{
  "num_hidden_layers": 9,
  "hidden_size": 128,
  "num_attention_heads": 4,
  "num_key_value_heads": 1,
  "head_dim": 32,
  "intermediate_size": 512,
  "vocab_size": 3479,
  "hidden_act": "gelu",
  "norm": "layernorm",
  "norm_place": "pre",
  "norm_eps": 1e-05,
  "positions": "rope",
  "rope_theta": 1000000.0,
  "rope_fraction": 1.0,
  "qk_norm": false,
  "attn_scale": 0.177,
  "bias": "none",
  "tie_word_embeddings": true,
  "parallel_block": false,
  "extras": ["capped logits"],
  "init": "uniform",
  "init_std_qkv": 0.0466,
  "init_std_o": 0.0,
  "init_std_up": 0.0466,
  "init_std_down": 0.0,
  "optimizer": "soap_variant",
  "learning_rate": 0.00483,
  "beta1": 0.95,
  "beta2": 0.98,
  "weight_decay": 0.049,
  "lr_head": 0.0134,
  "warmup_steps": 200,
  "schedule": "wsd",
  "decay_fraction": 0.738,
  "decay_shape": "linear",
  "final_lr_fraction": 0.0,
  "batch_tokens": 32768,
  "max_seq_len": 256,
  "doc_mask": false,
  "train_tokens": 101100000,
  "max_steps": 3086,
  "dataset": "wikipedia_en"
}
Each number is 500 + 50 x the weight over its row's rms, rounded and kept within 0 to 999. Layers, rows and columns count from 0. Numbers have three digits each. The size before them is the row's rms in percent of the matrix's.

# layer 6 MLP down (transposed), 512x128, rms 0.124, rows 2-56, columns 0-127
099:479617531485500475514440484548558465470511458541479545512448513507489487439443443466501510510475559427490577488475494434473577464495575536515476598384533524535440565460463464605458497459505415498468427517466452522500554547515565410547555430498490497437547399447592550631531619446494471467521474423458484587453468497467449416497563570535431466498506499611510549502474497445542481490457
110:486493489556469562516481475437465614545382439522439471608457515476498395510567518475440456568575512515409538509581567474423467522521545511502580551468386510519476455434491521542468537571442519488467491454437508470508550414459503479564464416446487540518479527485511413462487520572586498555450524556550560497472440557484549532589490476557552553503389437518487573461433456458448452502546
096:429563512467505498496496558518511566528447429489564399526463435494400514457532402489473430512499479461568394479480421475538491486449497426472522447637530544435557462483479488559546454512560396496487475526426462623530511511583462483505531521504469506566573560515509517575506583484465478472494448552506560501515514623595497500452440495546495621429442566447502586504533542500511444514492
098:526443496546487620563405442381500508541453525434502487512536544545480489475465481486396502477557483469390549502475521502481439491521514474490447516549508435477399600476518490530540501482397511493487541472515522478527473600478370452469532423504453542464418426503523480525407484411517468550376414542541510582520487520427492439498435521532534551554564484450570441476493428495513585467462
096:479551500461415396523378522464541513504495502447467478500564556530442460493544515510458560474454530457517539519430529485535506525532460506460419453606454467488390456475576554504506408546474592484503481557481471519531490531537473522512596428508479477443600535501477571519460503433437430549438513511425467555494474497511565562536486443452601496503461553478478577387508437331515416498488
090:539545476532552573599510526485600533485483568541490455457442500484447525564497403437542426596478541462327520540506513524441469456499595520501545514601549573492465475528515603577494518630501445487486463605468512472494519545536567425471486485450456513504537446537370502478466530492515534531512500516471499439564402505514547518497509517548435554463523490571452509490448421541442565502490
109:536480484522519460464529554518585502497456511416522411526516512486588466496543525526550483591448548476518447485532500488514488542470505409463498584480624523485471627516541401585528445457444392492487502451526401514617513477499414441473485522619487507479523526450491420489540515451537445508539387552522514635501492498531471542478395511468447451424529562534432513489486492464534477548434
106:452437607516552505594479435547524513511462453518526548484542535450483481466474534585432393490494382441398514570468500498524509484527474521477492438672486567486590510538565496540509546607475428489509453497540467554485431496541476452512464462414541591522485512460474473443522442489462524449482566490511467511561465441563534564576475495477482574553435470482468450441558507408461461393476
104:454560375566478485462503501435429494499478491490532496460467490520477497535507424449470507458589573572491568509463482485535551487563462492449523568459485484467552503466494525461530533480452522539506475475667527457485415528542519493580497552521490460506539408495495448511537521532441449558441632489509601527563494599494408493471560540527456554435601422541493451466638537551549457539415
096:560515497475484488465449439462495548563450541442471419521451537506455557472436441534557465445480520587523429531593511477634597536466463530493548519477538510544408480522579536454466463459506573486483598481516448484486473507540520545483617544532579484506487552560536560542498580507384629487519543557537520450426387511511510430493463463502432566394513561520493482482462557490517561495427
095:575459624565493524475575577486523444484459531400518493425473418533510549463430454561514429493510469486484473547400515481504515534560457502500636448559529566469553538546506473461401531470505465475479445476532421572482507500536566500537457518533407491493534517638576463520468520513590522556548472475496526462507582510502523548493517466567494451488519547509566534493482461524411541389358
107:396507470585422515471526424499464582484472525528485574545515482495577456507511521611492517554528563605470493502543592450463526469442473578482480517478422529507532588440464524558404483448531503525557531518510434584394499594548536515552505470496392466525471515527500426591490571525456489544506420439470531373495465538479427551443575456462460428458511500515524477532462577422471494481451
104:419538566458522441492472527516535602500564480521496449499444609470530431471520500551538550460446369581505420531447464545587488427471441554520552483506514491518477449465539500477444564490466546422409520431530557554493576472491448464569490592486542489546492345540437457471477573431478525483542564500455522481533537493517461545489530535492566416490466487500454446501377468450614549517499
079:477507477502562506459570505589475499473534508546583483460503423450515453443547519564518536536422482518534537538499543526548639491492466520461555497507551527571485519445514547453502523513494414581535542417595460574505477538561485524552436447550503430584510476476458590570508596588541529429466551515532489396407611537543459460589571521516450495457531550509498468477574449593541546451436
134:494513424451482494483458528487443585414490565420537537496473580483490470506524533495436521414535464449424557385532527505563516512449528545390588549481545536574555471547515459631512542520542435576493540523506536491505571462593545469419500591449500547528433479502501491441473574483454582468527602486570481461476461559453493422499401540426510484503445495564529551461400490543512462501554
097:506489424492506441533423442536539493509552516504526485527485471511531419430578534494466499564498506493462481547468444429564487563468453457497539500460466525487560487490510488498586459455426484505440480491474559476460527562559479522527525607461519463511554376481604588549541571556517585505524466357491554496459481626459538484512550541441393435561529609433547483495475423452547459562396
108:628586545567489473436624553451425510444513519560430611522454515567505452509438544431516641462569529408494512501559530490556507557455507483491456478523560470496536403463541444547458537617431524527554468513486494555528500498462482506473572548489523545413471533574461481415508436496418411416486449487483501455546582511522493448478462509551473471533478479455564490497562515487566463455477
098:440489522506484549430560493518494504429471511486474487490544514488492530525528511481509495463479432463479514508488450450513561546477468460477507462452504506583505486418548507580592546499524485563496620482469547464485654419484472439421497565404533492576527456443476547554475471504454469541550522486541571442478630583470486517550705430486469438505611519413510528513434505509484507414526
111:544542449460484429551433455473592474567516496588508529420572619518534556449417453512504459469517573431446508532577521471558415496523506498480519506512520611489470535531525525396529510487532441505470497523565524508480493485465532491524561527580468428513571465405522508567498435522419429483413467489455488413615359448551466532546528432441447525443556473499574489516576511449520519466534
096:459482494475514481457484507499461455394524437526456649496544523550523439528478446532407494571581471495532587511561500478478510494425557546498438488417508606469510531536522532426488474466509431495488561404597569547543486435573430549481516589533548479589453541433565499468608523398491450533539455498460574521526406508419445546462524487450482452467509450483563440451529497424469542508493
110:484498456591413566507529533484479468455560562497518497419536588440493512520509517472491524523547498450588523511504454447558583558613537548496512501552560394506440527581475490463640510402505438469422461478426497481475535559526500413455513513526454529567569452566537446559531516542475474423464518472543493580468511461494497469615585492458383543463559515459561537460438508472464450512414
074:471492433537469505437566498467438524483511468581547573538524425469576525473483535516534544448513430463471449492430504490469472471464451444646507546476589468486460494482568544541500569553500446493569478500502479529511560452551511538503432458521498510632522526431509478472555497572483428439483381572473456583450527452472581402632523581463514529488544443480539475550423437591521586485489
103:471516514506540513404538527591581470580558548437461460616503522494495497546535474429400427487539494532587491508585476456458596557481484503548549523527482491518513432494515505511450446468490485501536486631434448432549549519598458588539453481496475573508417495576561436598584488570390568507445479492515487453541541500485477479431422504510405457490462527436428502546461516511433508461479
094:409562462534484340500504487482535468542477483519544596558451502469457455546489511544546472492538457568554512566552571388499590432526511466449535412477545489490463488478512458494480499490449496429515593533505480459460425541592517491500490522464447516484452470474504545486563499448485433569539674540441449493533485539451522462437538421380577394557499544558482552482512531469448461454474
098:466509553525500499517491482452517567538495490489463506500462490547432442537510458439553568406493522621569414506525482447535480508482603518462543560560447501518508489478517483518490430417417493580560458513525555563485494540502466469614527447586521423469433530514441484536494412450511521376411447448515511485481560520596430534550517610498516460455574442428528502432408481490528580404449
105:475445515579500564478531567542563488490490521413510451530457587473448550474526459497390461541574617571469525436517513554546467519625447461594433533525549577530374567456487529455480513571450530409445501518484537510555494482529470474530476576477539484552512418503504543514463489562482569449498402514485487413525473521514472516565481455507511508414482640393482423488562498467466504486521
105:532458484602505497452420505490571541542469482492534496496539498440452513458506489396539527516468485509489594504565553454463586533456501522496525484564498506557571369554522433511429492487528495558556455529519501522546526490445411389603527484540537582532425574515430495481582461424570472523410578511545447517496563492544515374532502502439535442551469431492508535522624530526467467429584
115:569524444533527511397544467484484409451533499442495417477403434458480504523583592512539580559536537483460494552501519489554419584438489593535521487447478499504489575518555497425464437474488480455476539485532486473426383467529496536534459532487593588611472507386510418551486458536520561535553546465531491526529464562577469425540483530494560452516425487484407563401428506516467451482518
089:469533538557483530513504488547432488507482514572474462599509507498490422539404504500594428453569496431462554522438464535439515431491429468550490525467503436499422439384435501515600459452411413532518558460575491520509559455488530538580503535422502474479530531502513486508553426503456461531470547555543583506394401520473551497545447447481480410543424637482484535427489499520474502457595
099:521477550518613593551494485503488512445423434469476457473657518518449541523551434507478487468507492453484456462580480531464490546493566409480397511592538509568490511562619491510514470604501445476535475515652514419396478495561491505482548437516448590537432508479452443460542548449405540538479493546565472541578506470541492532438511538475559513490518505572512430446509527522459473455515
100:416461498427494399459507511568482523506499530551558566538571517451453528442480447557473451488513483481549615459514421537518471479520461465473514515475431442523536425502374436443539565458541553479469501462467583544465559480494563425480477386465481591423464547439526551509428517482543429547449574451522457596563460491512534455495492430523466552599503498592405572547432535475492494509563
093:470462484552458596447467525488547531541522466517588426480470483488554543418488523435454467414579503555547520484496548588477523536438582523475529561557502537418525515610495471512482512585575430472500459528452595586564499494514496464529459521532506514484513515538437447518470472648457466476436604539457481481521365477621411520550474452504464488549492418488431452517538564471484568547500
097:468442464472491535641424493466574434545551557525533574466489511506484479415528476507520418522533462425470449519460500471520518526455553467586560522499462577530395529563457419504631514557466546465511502469427449605531523535490509472439423453406508487636494517545510469402509523427437457452560416532545477438505485503450543483510492446513597484445529493502438455445543497505427481446538
106:516485537575428450414474494501505437447492523487403529499505472548504407544609521516567501502535516469468468596471655542534551525490611464446522479388531637517550588444521367533430515419387470534459553500542463503474595522488504459486466467488524481509505607471493540445467469479574480537452526475541543551453471528509505527534496535430490432504519501480481486484548448569525521525435
083:462495485473535563410545457487493455418520390530466479492477494444562416513592540402433426524481504465372596484538496495517567542453493491551430414549480420498619526523428476500474481435542555468480522410401432451442512452607461489577518474534644441569626493472517534440548480480492515528452494459488484501488508502455537503467499535495466489446488502479467489483494515464498510551407
095:421555479582411422503483450543500504478507472534565437537460435545448384555544554541534567442462526518583513586524563517544533537518520538497510495352494511511504617459466526460445510402495497549516479505447495450486460532534520552434526503573492485430599426511421536511510491439583509568484613437428590471434542549454522456505433470462505434505465461526451552500525483574487586523509
106:435505477510462578495481443563473500481459583661467607545564456492637434476411518408570486498481535504533616553463461506517447476527538478538541451493534514490514455479502478538580488545452469484484461389516501606533446509451426486494511483546558522487440551492501487518574409531586429494561470499479506397529565530488564499573505485422499523550519461552500526522522462450574579438456
093:492581559465531548366557481568546444459566448477572390578545519517500460491554525542485374559442581529577424471486500447513456531511561471608567652509522550461526461605514470516462496522480427476484510492533499456492527577529527467412408470534452503502495478467484465528497473557461541442518590461609520477516536490430475446489463471440463518433503493572472585497552467509484507481533
097:413586438505462489478448495491483440567474569546527525503451544424473513550577524434462406555468570471555514468546593424529497447508512488446493514532486534575465461510518440503424546538491594563470542451565469540489466512490570580556527497537475495422504462467570431561546512579468531493481447557552456391478508560460510431518488411494608408476431483499500572452568514484548399545608
084:514515560463437578426510609530421512479532401520451463472445405492438537584540512555480491440514415475447470519461487472431611508482450477529442616444552458462405523476486562511560548481593415476464528388484490426495439502518436490437458461530535442457490435517448527489502524493443473452401502535512504569475554517478502438456511569503439493495514460500530587474426452589486580468439
112:497518523479533465576598555533529495381460506497509543574519521486426514485494390512514501535541458494611528473454515387483590565492527424577416541489422549560507427536453441448517416468453542447467524469494472495476543511473536455500452541452508462562550514570585479486493487508511510485442467436508530517572462592515582464545441510393425488431492599463522498472539460371499572449567
104:550475435500500524487428449514435412497500494557439523441497585451554467498452475504431527501450589521481462501475493452508548538510491511518507455512463476518421445557485552408562548531437488466434460527521434479564452516473470512498508449551471491467394388630429436509563402433450481488456508477591558496539440565442536531552398513485566585408560468502543477494422412522454554585446
098:486499496494464504429500467475553463506553428492462493439374515508483502486538466437520482454470435497518552529446483578563494535499478507495524364482470481560483475584452562529457442430510452502554539472570584493404437604450464465573592535544493517465484494524548458500583478526419470521506468540512570437602464535485472608435582533517476590416582533527498469569469490545581512621449
104:518452587561487461452491555540506488552462581449464543545583460472440439508509461486526527369419488458503549574476503447500515528508478560417514431448491557507478594399483565502488500526506572516533580548451523568410602607626443496425507563544508480462475537520526459466531561431512503537433495436443463463553480485426495518531580458398455491488451421502565478530495524522477585530457
100:359540554471570477535504453495462508492431456487415518472515573433451493496510521473475542454529554569444493426523506545449531492538493505488535442528491558607451572427553542587520528601406478374536528594584495497473515504499537497560543574480465529404482506530556597550503445559476562447529496472453456553417502574479572509543489532481524441489503422469527435453442499525533502424391
098:495503439569523478549437530475528472500408505467453447440548480556513507441477481473557428485409549495549522464432533504459489550461570503472496483543530457525454526535516537513518445620454512548465455438519482488597505499508400499476503541397490488428495461485520452448472525565391552429603552512454623470462410599424478483476467567529487564480470504548472462495489566552535381372575
096:554510485500516486471561580481506513446504482566471461589424556519497482530528521544505532519466499380551595488621448548501471528523521539512523569472521488478478563427454458465447523456559514511532554504579437541351497446505537412481574439461548487473494430506530569452497537497488475564496541370453430460480535564498475389527622521490472512555553584530541557401579441505535492526450
095:437511471468375469500532496502508404567505473536513525528429530452592487539522582453550475560452510506586467537507497515490454491492552555524532536530492547516513520467453557504522536422544496420484569516502494568518569406450549486487546472399495532430551475448471422436602468471454533549481477419415458508460350570557561456503531452551458424428544560475512646491421523502454480524481
107:514494509483498549531560488511487434545432473450574496501423558466506551518460498556445437454579560492535423577526457378547452518593535487517520638588500540511514458532521448564584580431464515488533535489594528499443541526497573466516541553489601534486502486555506524555510530617590534430552513518521465568525484472464548474594453580505458557397492469448487607507483458483483558455451
100:410507514538437397503411485553489517562474511493424511473490493543502515508433400526567455428481531568472452447487559458534502469543404438583486523473496481560465349419463543466426516506467544441461525539565548485470458481463504550594509572526534489394585493615393497486602505462543539485538489442435437528390565460481510563454505495472568507488518491518486424508457529463537539505500
126:505525519465533522522555586394419418531507415467524527480551423538457494532547461472520515534540511568447434517490497585477570425484489549554455455485445430439470568455425505388528546494487577565489460484467452463455406510479519603501480483543626503602515458442446492502479545469468444567485490535543528510480515417563459586559495515527487412480654532473444525532524521543483449571527
097:520524454512513577531507496472486464546535473448568402582500527617471538520528468514485493510490504442439572544557571513433466558407447402487511507482441517460454434572488577550599555526429432456436583523469445572525474379547379545460518548497488552503504516506438475425486548542480514510555577458519508528530546534579544460468495531520412423501561505428586485420536486514439562555485
093:500475528554475537394532425547466420517524490515386450478395577499526485518528538531543452440524573452421431501396457460531491568462462449454605577452549554530553531483548547506490476449562532468501426468561535464454464471479583383546478521469475483508524558512605544466479435510421524390516465532533523418498540498494459546466470360480457546477491564506537533492471534453468543425448
094:474528446562549460546525495552517510549558511524509525448465582515457409451449468511551493503560491433533466502454562426540491597503463448423528535390473470514582447558478525537532423501494426459544438421520503461612528571497463423444471534465559515451398484533561499508470436530585449534543640441463512450400558457541494436534435477472528390530553535569518561478489522433512531458528
108:570437553479519454525545559537481617519492495421429478502381415406507553536518485531444578556471508521496453526463458467569464520459549572528486421433478537482468562487434498573527539489446525455544538578544419508487576496454463461401516420391472499539506439586527446497578486547543521516520453539378527529449459420503565470514514416511566452422498511513455570480533468504480601489493
# layer 6 MLP up, 512x128, rms 0.13, rows 3-56, columns 0-127
096:524449499394577488511514585556523425530461413555487525465564565517400588571454490475542474560562563488584549471601468693428554608525548493539529484448437508538529475594520483539490534476495576488496495483493569543452495481537528477489498437555497511613508496479506446449486432455454498548472578486544477533487526513488418430486480491504480456527481524482504602556387525522519520501497
105:489528607534523457453533525499561473516492422548406620506562541508452587499402491459446471563454469460421497474449579524585498621468491540506477484489494528406499464502543449518492534445517535524567477443474571490385512490480555561496502505542458471458409537545539526514467530530491510462489435661531543475464481443482493482542581491529474643453423474444482439539504492533532597463533
101:525480532427478439541580480534561504607508482558448554539495468534400487476502472575535409455459500478568534500500422585499473503532531468493604483540558526537562506450535470484424414561471562547507483491516455423443463438485539553560464542463475548492523588523518531439478415536491557439437540541497604486526459495622560541536618462511436495518463466544486396405569496499572534468429
107:491405558541534516522601479532530508490516432551495477546467477502551554454423521497404469523446442423479431404504481550509510609528478475474508475590527524484604488516512491454512573469519527483447520548469574586441444507451536502473393601543447582593474432503568518564470472576570536499450556485571510560559438538573479395506448501481428456453460463466508486540550470513555490389536
091:418572517486541517547427456527422458485571407509495551486582442522459551517441484466548518489603503537593544499603562512476446467491501404501541449485551383496544548537529426559548500483514458578545505555531539634502569461555491449396534535485482449453468417484510473526525484516480480573582537415544600437518575456540550523423469447472492600510524481482535507455471498498486467522572
109:505518461532542484520559405605437445470386470556523540522426503513491494491525517514493506505472550483469503556507349524501530442532425605390527545465458451485551536483558442522403497378539506525497444518510470518429455488498526465471472496592544486511471408514524483500494384530468476511516577571533530567501554524568477477570482412492554554568516595466447501511548484398494554600444
103:563558587504501415542469580497438503511532549487440437492485503539503450409449464501561571414430550581553454534526580563440541410350475484444494506429517504591517490408415488511465441474514560586506486497532495481511511449558554512506477431553496463461555545554551548537484506506536570539545581502392589470447504534486473515473476488478534514578558502441444595513437529558452507544563
108:572449467447480548557393388542519503412503478468410524622506425459487527465539502489488497468519437502470575455470467419457617473480508524527570478498539478523448519559485533504504396455602520437489527486381522527468503512537500594450546503521495447529504587493571580435459528528464600616461530540573392499481571486473446517589473467533506477494496508428517454515466434558495477518468
095:489569449522430436480531494454590508545604446444518509499525563578582488418513598556461563531535476461454542527538474624546467462504429534479496472514445527429487446423548496405547530442427463517581463574424464469460536479464443484537440519535519510544429447494505593507438636466488485517463536466502505464586468610502473558491479502539515469449471512464483448485594557382462486506509
103:465540414423566416482451487504472523585536475534530482471486473470534495480507452535435596574448466589568565427546488511460477454513595582488531531472457386545502554493519547503530514544498443443516569581424533500531439534512465396512550430374496505511433484425539534480528502416555451552451507487562588569534415490456515536562453442494523571464472539511446449443457449478594454555528
110:535495421462546560532467529503477535498586482407547477493552448435496497563542531561623457548519479454460526485449452508603468510559525454436563518535574425489482505477597478552511478478430479456472484582412542495524449463519504540460503503455607464578441513429452523442452469460440545491549459433587477563484484511511357549528509441519509399548548429439505524432420527585442442505494
099:538546478373430471500484598482464487508520489528511468517518525507412520531406542554489449601625436475469483492478454513444513488407530460526498606513504523508502550375490461461448418503405587534492521501449497539499432529425470608504479554489458500523505556444512501464495536531550505466497458429418560473550572621504568446436555500509537495550600499482518490509572489517438420567428
088:533403553544609522474505453476508462486443535477527483589488584508501509473504493540503410490541463615578443558426539519442477569506542627435537473494600502493523528499346487420521515439469555503466536537510479537498481455424551418559522415495481500450512556430455517492544430511468466439548555408404430570607474556421514475484533490507454448486536494528497493503492451503453430470466
125:503516470462545461496403511543515539478573597498435570406475448529533538548514453471571502520523390536525454414569526528527490533500492508448514441506591511496618428568516469471520435517482509544457538557483524435541531419536416436519533586512574480462570512471533453488602536517444465552553481563447592465563615538496571455458536546479487402523453558568555525421455439523513493494439
103:459450558524512473489424554502575506504490462562525553426427474570511611458479535484473530501482437537430550520504428565471425587575463479467420500581459484570540542520576493475435504558473478586586519459478506481593468469454505490538552388496462543480521550433428475510537395578421345500469533458469413445546530506458504450532469485528529493611505445587456524502498508522496515528552
107:586543472581531567463498542446430447465441366457437523544521506547453512531527468389479560583545547518545391497534585536466515625425493504431552456537578497533554516504491533564484444487519571480543556492503466447509474530496466561495476475428515465471513455413542533467541477555502540552439518467562462486455622421517548578441396455535524482558557560495545548505529575535534454516532
094:527495504480477541617522453509605521530487477539501552540406510457478460495514468577507483510463556449580460508530502473391502498533380502424417553530511442409482526515495467365525495477505565500438442483551514598500472528518498518385402491569506495496491509503468573495450533479556563460521521441530566576477462492516482509496521503499575422431489464628642444578526474471574523479547
104:466526368490590490441508460506441596452583498390515528431601439440512568495493487428508475492538532483594508466513449451589443448483509504495513468529532353569478481477615553532513533530504477551483551485542599486495488470513517475424543522528422443447435557529552490501402553517458558550561448540512490511532586465500505437522570519444542380555542518494503522505444482481534464567514
107:477456516487575577533485496498462495448442496647524497488449441537481530499521469533481448461451405497508540583496473492481469553548502510523655605462458490491531503599477460508472472402532496492567572541479449527526447479468558492438442444534522484502547477420519491491506388428556525432442489366494486429483526534617528592429476477471508531457461439492548502556524484587422514577551
107:556574472507514507585611444462564468506519508585442536483468489487476549578499558497562500528479492535556541512525545474536500537419498384446553514516403431467424509519472457455509507380427458571453507574429483496564474517541479506503521454452455451548529469461538562467394542436614472513587536526524574521505539524484432466484468591529378534420457490472530459410475556543483472577551
098:468550570459521407528410510416502509481496595532466522482528546563507478502575483568470405554634536512461510511500628608479521488614552606416518580517463483577494477523444488491544452437500504439439515507562407526479505498443437453498462495481502472464551566610524544535474541449449541642549521471516512519604440477574532487485538455485504495555532481524469443502524517506485530519546
103:498459553515457518541483492508594521550536444463506499531482502537502567504454565490423436537515464542549468455453506496448473481485603511519448455552512369465619569444486482426525524498493442494499539470533583438565517504526501522536570509497388435452551472438509529472479529502521505505500418523533519596500594457580500446442497569416470361624402590469537539503484439442441482577490
099:587488503517557382474497592594502548523438558459518544438490472584525527538543532515475597501573520512431511532588496531613478460437522484575449471481533488447472599427423446421496471438506551495548566430509504489488541459416500542427562460520549440476579512507518538594550418636420493439496494448502573466434519522485509499481523536534458488496407568428506536495508464504455546537503
106:482529471421491533504457446483518480529567544446501520523553477575469486534471499559470456540569469436487576499535542537436403487456348538492489566416440477461533459502487499565560505547491519355448566539491506442438475475553476439436441547503529501574468542512553509574525618467414548535492532571524504460516466540384582539579480491502501491473437576473453466580547475469490458459624
100:561451461459493485479457456470487537517541414565540541507466478488510503510534472523493511504509457437511503558450548522461546445508563423459486539420521448460560465542463436536550489631452525485602564421523477478442476513413522536528593522536583451371453425476525411396549524422577614587559553480418512471429563513497504551499511539502436468603494470490479570573515482508499436448520
102:536573541516520503483493409483550560540488429514530475593475498562530543471541502467514527513511570476540473454506516483479481443500494528501513526431383579472570506527504502435461611425470461553543508482490445544451524342490433483408479473509510470435550564404540548508475378467523488505427585428481485494504460558514521414439469441577607424608546544477479513504523418438516515543573
110:414535435438493553407517480441458416537547532446524471428464558528406572473497462494502434452547603431502568515492501524471548422516516457457497526447480392488483604469611462503574462505440500569489499476493499537424494510428548490453478469478518421511422525465600522475514507515456567447549489396525501432474542511580535569521439451464523503560502397550563500511533560548440514568400
094:488563503533507508486495512499520490422419465455450487475511585497617490432566531619500488424538483552534544571412490464466549511490493490509438474544596501578458505531460554514496333510601559393573543578432482436547476483463582511535534493508557411520458543516452485479499477459490468471499416519475598505543489451480470561411422431466500479502523449507520574465484449400505440492548
111:523445530484552526566532479541479596568525462536454465565469480522444506548563520510606510545463451466495464540387538521537578540536536569466528553475426508545554475463566438515442442446388500428525530498467436436550499501521509454507514465518530418601429447394539564528418446444558558526441426486595429545608530492469606462523578472495472521464518413447453539485479482522503468460501
102:462509453554433555535446498507495543559483433477642499491562457563470528468441434502503422531571441415580444499529438510447501510561456494594452551528401552444511589523459562481470485579532500570514508518512451537556425494506427531458533517492635427439567472415489502566536535523489467513523520505518516512566455534606467494500545538490489436572454523432419491557573432581437449517511
098:565513509430513460508524447446429434499493496544520550535543450425511507490569519501495413588447472538476449486549469469534354489585471573482466492561538421544519471460525501519566479436516552528508441590533521518469562451437459547474496447461526477448492531438535510563544624469446522423473392580490622570542557547440595476478540473498453464546470588469567539454478502482541406432487
095:501464526438474510495462518385489533580556425503523504512496510516489498486538568424495557518572481581480541517537490509484425464470425486370506506426461494492564596513454496396508563392578454480408611516510539500536429443525475591471480506602488571464550506523488543466535398493539462550477577487531510521522556475484516480476501541496462474565562541451434506514472500661517610556505
108:568486517501485519491563587574489466541528554506534519390532551567593537432457462435466546476479508522437442498552489591490494537454369468471462502479432422510512468539486477489485366588514593578421576542438504463487473540516465598490583557477540456480571451507537498453532556505401429422451503493540424410499494452452489526508547582492530461424433475536530522445490460481560535507535
090:632433651464546469487483396448427433508513496504458540535517481514549522527455498504489430461591568517438516514525408468463483545483464522473558551543519549532464464484484488470518538630441513498549430540486455464452494626507498567399559439472514521519459517580493549481405496494471567495508544503425567467426469465536483532493495566553447551471505456571620574464506553431562504524511
104:487527549470585529457419518443544407498496477552511585495477573484484478499503531507467540434488531455467471577493497471543565504466522502435498543493540467471536501588470485525523500456487463486492470502504376550390479427466601498504526476600542583445457512472542492531419538504497646483595576409537530398518492525466548451479452465494543600536465430436579594453434539458552565552432
093:589453473464448455430524556488484485432457539455451581489524415494534553473430556543450572492438551489508545515572476457426490527472536518526474408511490530501502386517562417474494520480500514506456461450526507496451582623521422522453440520495483399465508545433460486493515623592481532519457431506478545564555428458560576487542530516542541514568514414503497462593495405513398436506583
094:512380455524541544581490547379540544467444527415439461464458580456494495413551449524560495493525473430494625539490485431551574510431487497493402398472520434512534461409578489569539551462500580507495493481491446502495491454594475477494432492522494505517504553538494552526480424508498428547507454442454529561564499528581646439475525510502572556440446493438443480543521480501542424504484
090:536520505447445521583496563473547400518461499491476520486479536488515501437428502474458479455487571393589471529521454472435373508446533418571544528541512512492357521498519411440543499520530508420475512471434502614567541603446517432519526474574497491474441545399553510511593464611476431463470534447536518508396491537527440466507505459455478401522440454560519475459511536546477468490471
083:508483487558474426525530509441624512527453477586566553463482503430521509501402433550467647519476510405596446448514529544540459464464442524528529427566526442588531504502587558513516438496373555510476486495539488588506509408491460549578362533563497535569488539459452539493534468525522545517529487542540559404426518485478533508489512608448504540548531513527480525488543547505468429497479
110:541570443403578545522557561481544496461530483546530503545532531507444503588514493494450558483567488501519480425521410474466494440457462516456443529462486479559493494653497447369572481447602410453505424504453497426539530555526499503500471521560560501513593572517567516513467485504440486493427494451485510540571523412495527494567516470432521527574508529501420528417406564405447483563575
093:509540466481520522622429557457420458501474444547440474546561491521446497557499446489570463483531363519407551510510480523522487488490565457566530522546507445518567425493581436520532523477547513552528514452478487488437409550530540539558443488549535451447500474449569443476467583485505535666529458505431549458549503427522436456432424535537433533505483529465420489463651489507551526466540
102:462493515491449425556674379540568456595556531516528537498603465556551425470551460535491497470410444556453427508501475503455521493505556515513528417460486468544526473501520530578508493471507539443445546399479553459530536495508466612434523576468479504541479547469534576411547497471497574476476476561531600436459485532506621481369471463501475569501526474436488513489457482510468445508518
110:488502425502444505579509529489593538456551450494554514478555528467551557503494554523462451458525493493551479508464599486388484446509553523473544490527449565463475414489479423471581503451458481465499505419567486429620430520570584478541468450469523516421491558428536565486474549424457543475592467446514432499449581517544510584564404506522384428617467508524451502419474472498541503560472
100:556441522440503467589491489461493557493505541570522453425444526478516508486527451464498564402440480497485495532508514495496566470561401483502450588463482600480514474452494453549575480512488591498631467606545437451434440406490608477486532580615502508479463543465517525567478420475532585478506498506423497508505502476548527474495551384453488567529549443538527515486413371473489569460497
102:581471493371581512612573455577466420516533511528546527455534546525413438550421453514506580497529531477467509477522513467476474518506471492526465542506442467507508427479443416491516384472515496436501571568576554562430519542563581454485451585501542422493527524509553493530511416530601527480548494481491365563584442524548514596545447551571489413511497476481521443507540464510458479499547
091:554407552401462459575405488562509520458530434497534532534608478496528524569557383548473503444488481504479509475441484475472471485483478456487471575504509467542481510579496546582527489513449429613503467492407448396614459470392479432409416561454488560512442534504471456517489464504465587492459566498548489562457462430523418545498552486531554546472448411447534470562425500458502507490490
096:512504459436494452562578471527515630476533385512450476545496507544442523497421456389480424456576472496454463522480469536437425530518542480594459500563526559454512509504497464608627520490514451440468540455494497532503504503447541507508482511591391392526511570536477529422556488605565605574563450498444500476465541506510515536428536508427508467458430466535520490392521470464516465501516
095:428517486520467514459465571567478496525529542530428484477466417550505568503469542459515461620429443416488513554477431494486448567466483504480480432498521515468609517616441496462457532457381403547527567578411438527462530426504439474504459451499477461539415514457425483453593484538544437511503535435477481549523549491496565494481582608462464491539479458598568534533526509581472478496406
097:606468530525482496446581534435477540500556505427580446551460476474429604506472495500430498540525504469482509451508461510477467572568522538535436468495426506563531472453547519538550430447558504468490401612463513680515455434469450508528473525497578471520425546501477419582439425543484455501491555447478556493508548578542547532556514502385450415478516421417472506453436489458534495488485
112:510576479508502506473398519379501527582599488479548449487501523543486606448452485510412550559507491484518431441530560505522433488461467487552538515467491486518547516587515411494464553551473546551419491482637526580448488505485451417419462574496547532516481540454452565485452481443489491471464489600482477498597477536421422471560454496415492492552542487388473600410442446492499487508540
094:486511577480520628463584524521462494417471474550439467635522585496419442455531399503417511476547396537567554386553517546484386514606546474524488558481561526532533564466552493568563432492516491532490533543520401468539460566455520578424451532462504491540459556478457534502534530514498529534498564455466565457481474532510578520491465583511497483486471482483630435499480457519487469498500
091:526563483406493478525414488416457471470404527361575425466508524491552499449533486545551515519460430408547539533547429459506486436573551491511410501468416479477547474474407496537613422563543512439485488582469573504506404499507443477514443455460523495453467413557524531536477561469501532567558522515583595503497460550494472532548522498533463471526580455467506516574541406565553455556500
092:423461458575414478518512575482517522465588440501451454513487574465432435551481542597564531526489433531549551475570428463509510516470516407496526500417573517416610411496545442516523564499529548568397441516513459490465497460456545517489477538560564567568414488509637467490509534459581557538498475537552560458529499466440472500542463499454485477422587450497428462545417543513563504465514
107:435461540484470439513577520439514451467440563433426538483520541435428468515555446572497525542621511516544494457433405497487510482489511379496463525467444517492521455563525574554484453510544504556424575502445585574452467508533529549469526539485413422521439396479508462544508568454516420412468411541494527514514424441496533556452455487575542453493440584492497468500405605460524500557556